From a checkpoint of a small transformer trained on Wikipedia.
Architecture: RMSNorm before each block, rotary positions, no biases in attention or MLP, normalized queries and keys.
Training: a variant of SOAP for these matrices, 109M tokens, 3408 steps.
Each number is 128 + 24 x the weight over its row's rms, rounded and kept within 0 to 255. Layers, rows and columns count from 0. The size above them is the row's rms in percent of the matrix's.

# layer 5 MLP gate, 192x64, rms 0.453, rows 21-37, columns 0-63
size [100  92 107 101 115  96  98  96 113  94  87 111  97  98 105 100  97]
[[201 109 141 138 114 151 174 100 173 125 134 152 174 152 127 144 112 105 133 142 137 100 150 136 110 107 158  99 163 135 106 144 136 171 153 169 147 158 125 133 118  95 138 159  95 142 121  99 147 152 119 162 135 132 111 118  96 146 118 129 151 132 118 122]
 [117 123 124 142 137  72 136 122 108 133 139 156  92 137 111 158 112 130  85 140 156 111  93 130 145 159 143 110 107 103  79 123 129 155 151 126  93 141  89 152 104 106 132 158 128 112  82  94  92 113 125 122 112 154  80  99 147 113 136 150  93 147 127 101]
 [115 141 148 148 158 104 153  79 134 115 140 123 102 108 115 119 185 116 117 133 133 158 105 121 113 107 108 137  76 125 121  79 129  72 145 149 124 109 151  90 145 145 149 127 133  98 138 115 137 151 109  74  99 173  98 120 129 146 107 162 140 129 139 132]
 [144  93 112 124 161 147 109 124 138 130 104 135 136 212 100 147 166 131 125 155 113 154 126 136 137 166 158 115 150 123 135  82 121 115 122 108 150 146 135  96 112 122 147 100 171 108 144  82 116  89 161  93 115 116 128  98 151 147 124 127 114 143 153 116]
 [102 109  93  76 134 136 124 147 145 171 102 174 144 178 112 145 152 120  93 161 117 127 130 143 139 115 145 132 141  81 147 112 112 140 129 154 171 155 147 160 121 102 116 153 121  94  74 151 126 124 125 130 153 129 114 153 140  89 136 100 128 136  99 113]
 [123 131 175 181 142 118 105 105 139 133 138 138 139 124 151 120 125  68 149 147 140  90 131  80 130  87 123 149 148 114 119 123 104  84 125 143 122 125 124 145  99 147 128 132 136  99 147 130 122 103 142 119  72 163 126 111  73 106 132 175 122 161 117 139]
 [112 143  92 109  89 154 110  85 184 118 117 131 156 145  98 126 127 134 144 135 126  94 121 174 135  64 158 102 149 143 125 101 100 163 156 129 139 144 105  86 123 130 142 140 166  86 110 116 123 128 124 139 146 144  92 118 101 163 126 125 136 133 131 143]
 [108 162 100  84 120 145 104 125  64 160  94 101 137 128 110 137  90 110 121 144  93 150 110 129 179 112 100 150 122 162 129 119 135 102  61 120 128 135 125 118 156 147 118 132 101 138 164 138 108 143 118 126 109 144 147 115 110  94  91 123 131 104 149 134]
 [ 97 126 106 145 126 156 115  63 155 140 104 163 151 152 130 109 145  92 108 102 127 133 113  92 143  96 117 163 182 112 114 127 122 154 104 133 130 162 120 131 143 114 135 170 145 100  74 146 137 115 115 145 143 140  98 158 170 123 121 125 157 144 104 120]
 [189 116 122 120  87 128 121 154 150  80 135  88 142 127 124 119 151 155 134  89 100 135 154 135  86  89 144  71 138 107 106 113 122 150 135 131 119 138 134 110 104 124 176 145 143 157 100 125 114 131 139 129 124 112 142 133 119 149 170 121 133  82 165 149]
 [122 144 160 125 137 128 103  89  89 147 141 139  99 133  94 141 131 130 155 132  96 147  70 150 126 161 129 101 117 125  85 124 136 111 165 132 135 101 145 103  89  90 138 127 145  94 135 144 118 115 162 118 129 173 134  85 141 106 133 167  93 115 124  85]
 [114  81  98 153 164 173  93 133 132 140 103 140 145 120 141 134 155 113 174 134 128 113 130 125  98 127  97 152 114 150 183 148 151 129 167 114 136 150 166 147 111 131 121  84 139 137  98 139 133 148 142 113 126 136 104 134 125  63 135  90 155 159 124 126]
 [128 154 132 151 144 129 145 114 103 127  76 142 132 152  86 132 144 134 172 101  87 119 108 127 152 145 121 130 141 110  92 145 117 104 100 114  89 134 120 109 100 112  92 181 101 102 154 130 107  91 152 145 100 125 102  81 109  86 101 147 125 127 110 113]
 [ 87 128 114 139 156 153 120 113 121 114 136 108 137 147 149 110 100 128 180 137 133 135 108 115 135 119 147 135 110 127 105 130 148  83 127 137 105 120 143 112 144 105 110 152 161 187 132  70 155 120 141  68 147  89 155 117 173 153 161 130 163 143 135 131]
 [145 111 105 141 115 115 144 102 151 126 100 150 134 142 102 129 162 137 134 148 152  85 185 152 143 126 139 100 118 119 169 106 140 122 149 144 132  95 159 135 100 137 197 141 134 100 115 104 152 154 116 128 153 125  95 133 136 143 160 174 109 111 127  76]
 [134 192 157  82 112 122 118 131 111 139 130  89 148  75 131  97 122 125 137 113 133 149 115  73 145 108 102 127 132 142 131 109 150 115 106  99 158 181 123 152 126  99 115 135 118 147 132 135 131 129 133 128 159 183 151 140 152 126 108  87 141 119  92 149]
 [ 91 126  98 104 169 133 107 147 156 117 130 133 129 146 142 124 131 122 139 109 149 150 197 166 117 141  93  84 132 182 171 101 168 171 141 117 135 134 164 139  89 157 143 127 122 129 123 124  96 102 142 115 136 138 104 131 137 107 122 103 154 128 118 156]]
# layer 5 MLP up, 192x64, rms 0.462, rows 21-36, columns 0-63
size [103  99 107  86 102  90  96 101 100  94 106 111 102  97 100  96]
[[122 125 153 135  91 105 127  95 129 106 127 128 125 148 151 101 103 136 128 136 159  68 113 100 137 126  98 100 122 127 135 108 125 152 196 137 164 177 163 114  99 124 123 117 126  95 159 113 139 130 107 166 153  92 122 130 136 113 143  73 142 144 149 143]
 [131 129 116 153  92  96 150 110 100 118 154 125 137 153 138 147 123 135 137 150 123 136 132 113 106 152 103  85 120 150  75 140 158 149 162 117 139 127 123 175  84  91 137 134 105 155 108 114 112 105 134  80 112 111  86  50 138 123 136 136 139 117 133 136]
 [184 156 142 152 130 129 134  75  87 118 111 117 174 149 127 110 168 137 105 151 158 136  91 134 189  92 128 126 140 102 102 114 150 118 108 104 119 133 142 105 160 123 149 138 151  97 146 131 135 139 122 120 105 125 147 109 120 126  91 166 152 124 134 169]
 [ 57 129 136 136 131 116 132 131 105 119  92  64 116 140 115 114 133 153 160 149 120 124 144 118 142 133 104 168 137 136 145 129 128 153 151 133 149  83 158 202 128 130 131 129 111 134 127 100  89 136 141 153 136 132 117  83 122 150 158 149 118 104 145 161]
 [ 87  83 117 124 118 140 104 134 124 134 179 137 115 118 172 126 130 160 139 130 154 120 162 146 104 113  97 152 126 125  78 129 164 137 117 116 129 145 149 151 144 161 128  80 167 146 152 125 119 131 122 109 127 111  99 106  85 111 121 152 197 148 124 116]
 [144 103 129 148 105 123 121  88 125 123 140 111 153 143 145 136 126 106 132 161 136 143 151 118  89 197 145 172 150 105 126 122 152  84 111 118 123  83 135 109 170  98 135 120 129 123 124 144 146 141 126 144 120 158 139 153  67 114 111 159 183 112 142 112]
 [130 131 101  97 125 104 145 105 168 122 155 104 137 173 132 132  95  91 102 124 109 146 118 151 132 110 128 114 173 148 153  66 125 124 135 120 115 109  89  99 128 136 140 114 136 122 166 113 100  96 139 113  98  99 120 175 162 167  89 133 112 141 150 111]
 [122 123 133 164 141 110 142 100 166 130 145 139 135 101 137 128 113 147 133 162 138 107 148 104 134 119 177 127 127 114 131 127 130 138 171  80 130 110 125 161 106 122 118 145 151 114 122 158 173 101 151 123 156 154  48 174 117 129 175 149 127 150 147 136]
 [178 119  95 116 127 121 158 208 119 124 146 127 141 114 125 146 116 110 162 127 139 117 153 150 139 119 143  87  86 131 140 114 124 160 165 117 133 113 141 103 118 103 127 117 103 149 186 100 111 162 182 149 148 111 146 117 128 105 126 131 119 101 115 144]
 [160 124 125 137  82 106 120 145 169 109 102 137 135 146 126 151 203 133  97 100 114 129 148 156 117 126 174 126 136 130 126 147 123 135 134 127 132 142 132 110 145 137 136 141 131 141 136 159 153  98 142 129 141  88 133 139 110 146 180 201 150 157 163 146]
 [152 113  98 145 115 101 170 121 150 110  92 109 168 108 135 157 128 122 123 127 136 114 135 140  90  99 162 108 144 155 125  98 105 161 107 103 104 120 133 143 141 144 119 137 104  94 140 114 143 152 104 125 123 114 146 164 206 151 114 107 187 143 140 113]
 [126 143 107  96 142 110 102 124 145 175  96 147 121  99 107 125 108 147 115  93 137  82 115 125  97 137 137 137 144 129 115 140 137 168 129  71 173 151 113 113 122 120 139 104 136 136 120 154 133 158 154 139 155 104 135 111 167  89 110 115 157 116  58 118]
 [126  94 143 125 136 116 161 145  91 123 129 116 122  58 147 102 139  97 136 126 123 144 184 100 149 132  68 119 107 124 152 121 164 125 102 125 130 112 144 167 118 115 136 111 146 133 124 107 162 154 116 120 145  77 110 155 128 151  98 112 100 123  85 123]
 [124 103 100 163 130 123  92 123  81 163 104 116  60 135 127 104 103 130 136  82  93 125  84 165 108 101 131 124 115 142 102 103 143 121 153 114 126 121  75 102 144 120 122 164 122 140 108 124 122 131 154  81 126 121 138 103 140 126 152 121 135 101 103 148]
 [150 131  95 118 138 151 125 150 149 114 138 138 125 110 111 138 100  93 139 132 135 126  76  99 110 126 121 107 128 140 105 145  87 119 154 125  77 134 142 137 165 136 114 132 126 133 178 143 129  97  99 155 104 148 145 176 178  65 136  89 106 126 112 114]
 [131 146 123 143 115 131 115  93 161 125 140 141 103 153 129 107  73  98 133  98 106 108 120 141 106 129 133  77 106 109  95 116 138 108 152 139 121 155  98 122 103 131 144  61 157 107 154 146 181 106 137 142 145  76 140 158 126 125 121 170 145 121 122 126]]
# layer 5 MLP down (transposed), 192x64, rms 0.427, rows 21-36, columns 0-63
size [104  99  96  97 101  99 109 103  98  95  90 103  98 104 115 100]
[[126 136 136 141 112 128 135 117 112 165 128 105 127 151 135 148 112 109  95 136 119  60 150 110 120  98 127 121 117 134 101 114 128 119  90 131 115 198 135 124 160 130 139 127 117  98 125 141 122 125 111  71  81 132 131  75 111 158  99 158 105 165 120 161]
 [124 170 142 131 117 149 105 128 106 142 118 119 153  91 148 155  91 136 132 152 132 126 101 129 145 128 149  89 172 129 166 146 148 110 129 122 148 111 100 150 103 139 163 150 163 104 124 164 156 131 145 134 170  79 124 123 108  89 170 133 109 145 163  83]
 [ 80  85 138 135 125 131 172 122 161 114 129 126 160  96 118 144 127 125 149 101 158 157 136 144 107 164 111 106 143 178 180 110 116 157 132 152 114 134 110 139 124 137 142 113 122 104 123 121 143 145 118 121 154 121 110 140 116 109 127 166 102 142 111  44]
 [119 136 173 132  97 144 161 124 150 113  95 117 121 117 134 153 143 137 106 103  83 132 148 109 113 109 103 108  96  92 150 119 160 144 155 120  74 134 148 143 188 114 164 138 124 140 149 127 134 111 111 143 149 102 157 169 114 177 163 143 133 127 110 105]
 [151 164 138 141 155 139  74 128  95 108 100 170 129 124  83 127 133 143 103 137 148 159 126 152 108 109 134 149 122 132 151 102 117  91 144 153 155 163 118 126 151 143 155 141 118  79 153 148 124 121 148 195 142 140  97 135 144 152 142 126  92 146 101 143]
 [143 115 121 132 144 105 136 145  92 109 168 140 133 138 103 161 131 113 144 115 134 131 115  68 135 112 105 149  90 104 124 135 116  94 100 114 109  83 142 115 133 153  77 135 194 142 108 176 149 145 136 131 134 129 150 146 114 144 183 123 152 153 130 117]
 [ 99 112 149 131 117 132 105 126 140 115  99 106  77 156 115 117 142 133 117 162 129 140 117  89  66 152 157  92 168 100 125 133  89  98 117 122 111 187 125 136 107 110 138 124 135 106 118 135 158 119 115  97 128 130 157  92  82 123 122 128 173 109 115 112]
 [141 130 189 131 167  95  99 147 122 136 142 104 144 121 104 155 151 170 167 149 104 120  72 117 150 152 110 138 118 107 119 148 108  98 151 149 109 145 101 182 143 100 130 133 157 149 128 131 152 119 131 113 143 179 113 150 128 140 111 121 158 113 104 150]
 [113 147 142 118 100  91 132 145 117 155 106 125 103 144 144  88 112 142 131 127 151  84 175 148 120 143 113 113 149 161 114  88 144 131  87 121 139 120 146 116 126 134 175 185 132 140  95  98 151 119 132 138 139 166 163 138  92 108 111 123 150 174 148 157]
 [ 67 172 151 113 131 124 167 139 123 153 149 122 157 157 120 139 155 136 123 168 119 154 152 144 186  97 164 210 125 138 130 143 113 155 119 152 104 133 112 107 148 148 117 111 162 128 114 136 138 134 109 136 148 126 116 123 141  99 141  99 117 123 135 141]
 [129  83 120 139 134 135 110 155  93 148 113 145 130 142 103 115 105  87 136 113 142 137 116 157 175 156 126 123 130 187 164 101 162  92 151 151 115 138 141 104 131 117 125  82 147 139  97 112 140 119 105 117 145 124 101 142  82 114 163 102 169 112  97 109]
 [148 150 120  72 119 130 135 110 177 105 164 163 123 150 136 108 126 148 126 153 111 143 105 130 133  88 140 115 143 122 110 113 132 124  90 120 158 142  98  98 144 165 121 186 133  96 155 170 138 120 119 129 118 134 143 101 152 131  86 151 135  83 101 160]
 [ 82 155 137 119 117 161 144 101 123 121  83  85 133 132 116  99 124 155 138 110 124 170 127 109 150 129 127  88 180  95  76 121  77 129 137 131 134 142 168 165 127 177 128 145 145 140 122 140 108 121 106 114 142 112 156 122 141 114 155 154 137 148 157 125]
 [ 58 106 103  95 141 123  92  96 136 156 130 106 127  96 125 149 147 117 108 139 137 130 132 114  98 150 124 110 107 130 123 133 127 149 120 102  88 135 178 113 150 135  92 115 127 143 126  95 111 104  98  93 140 147 120  83 176 103 133 141 181 105 122 118]
 [116 129 185 128 118 134 156 125 148 122 111 116 147 119 146 110  85 118 108 114 120 147 141 111 101 157 110 124 110 156 120 152 119 120 108 122 101 212  98 147 124  99 107  72 107 151 126 132 125 172 142 102 166 104 151 140 135  99 115 138 126 169 136 121]
 [140 106 159 146  98 112 166 135 111  93 156 162 151 125 142  93 133 160 119  95 180 134 134 186 136 151 115 130 101 166 130 101 124 108 150 106  88 143 144 189 134 121  92 137 106 125 124 122 111 131  93 122 143 125 121  94 129  99 102 131 140 151 148 132]]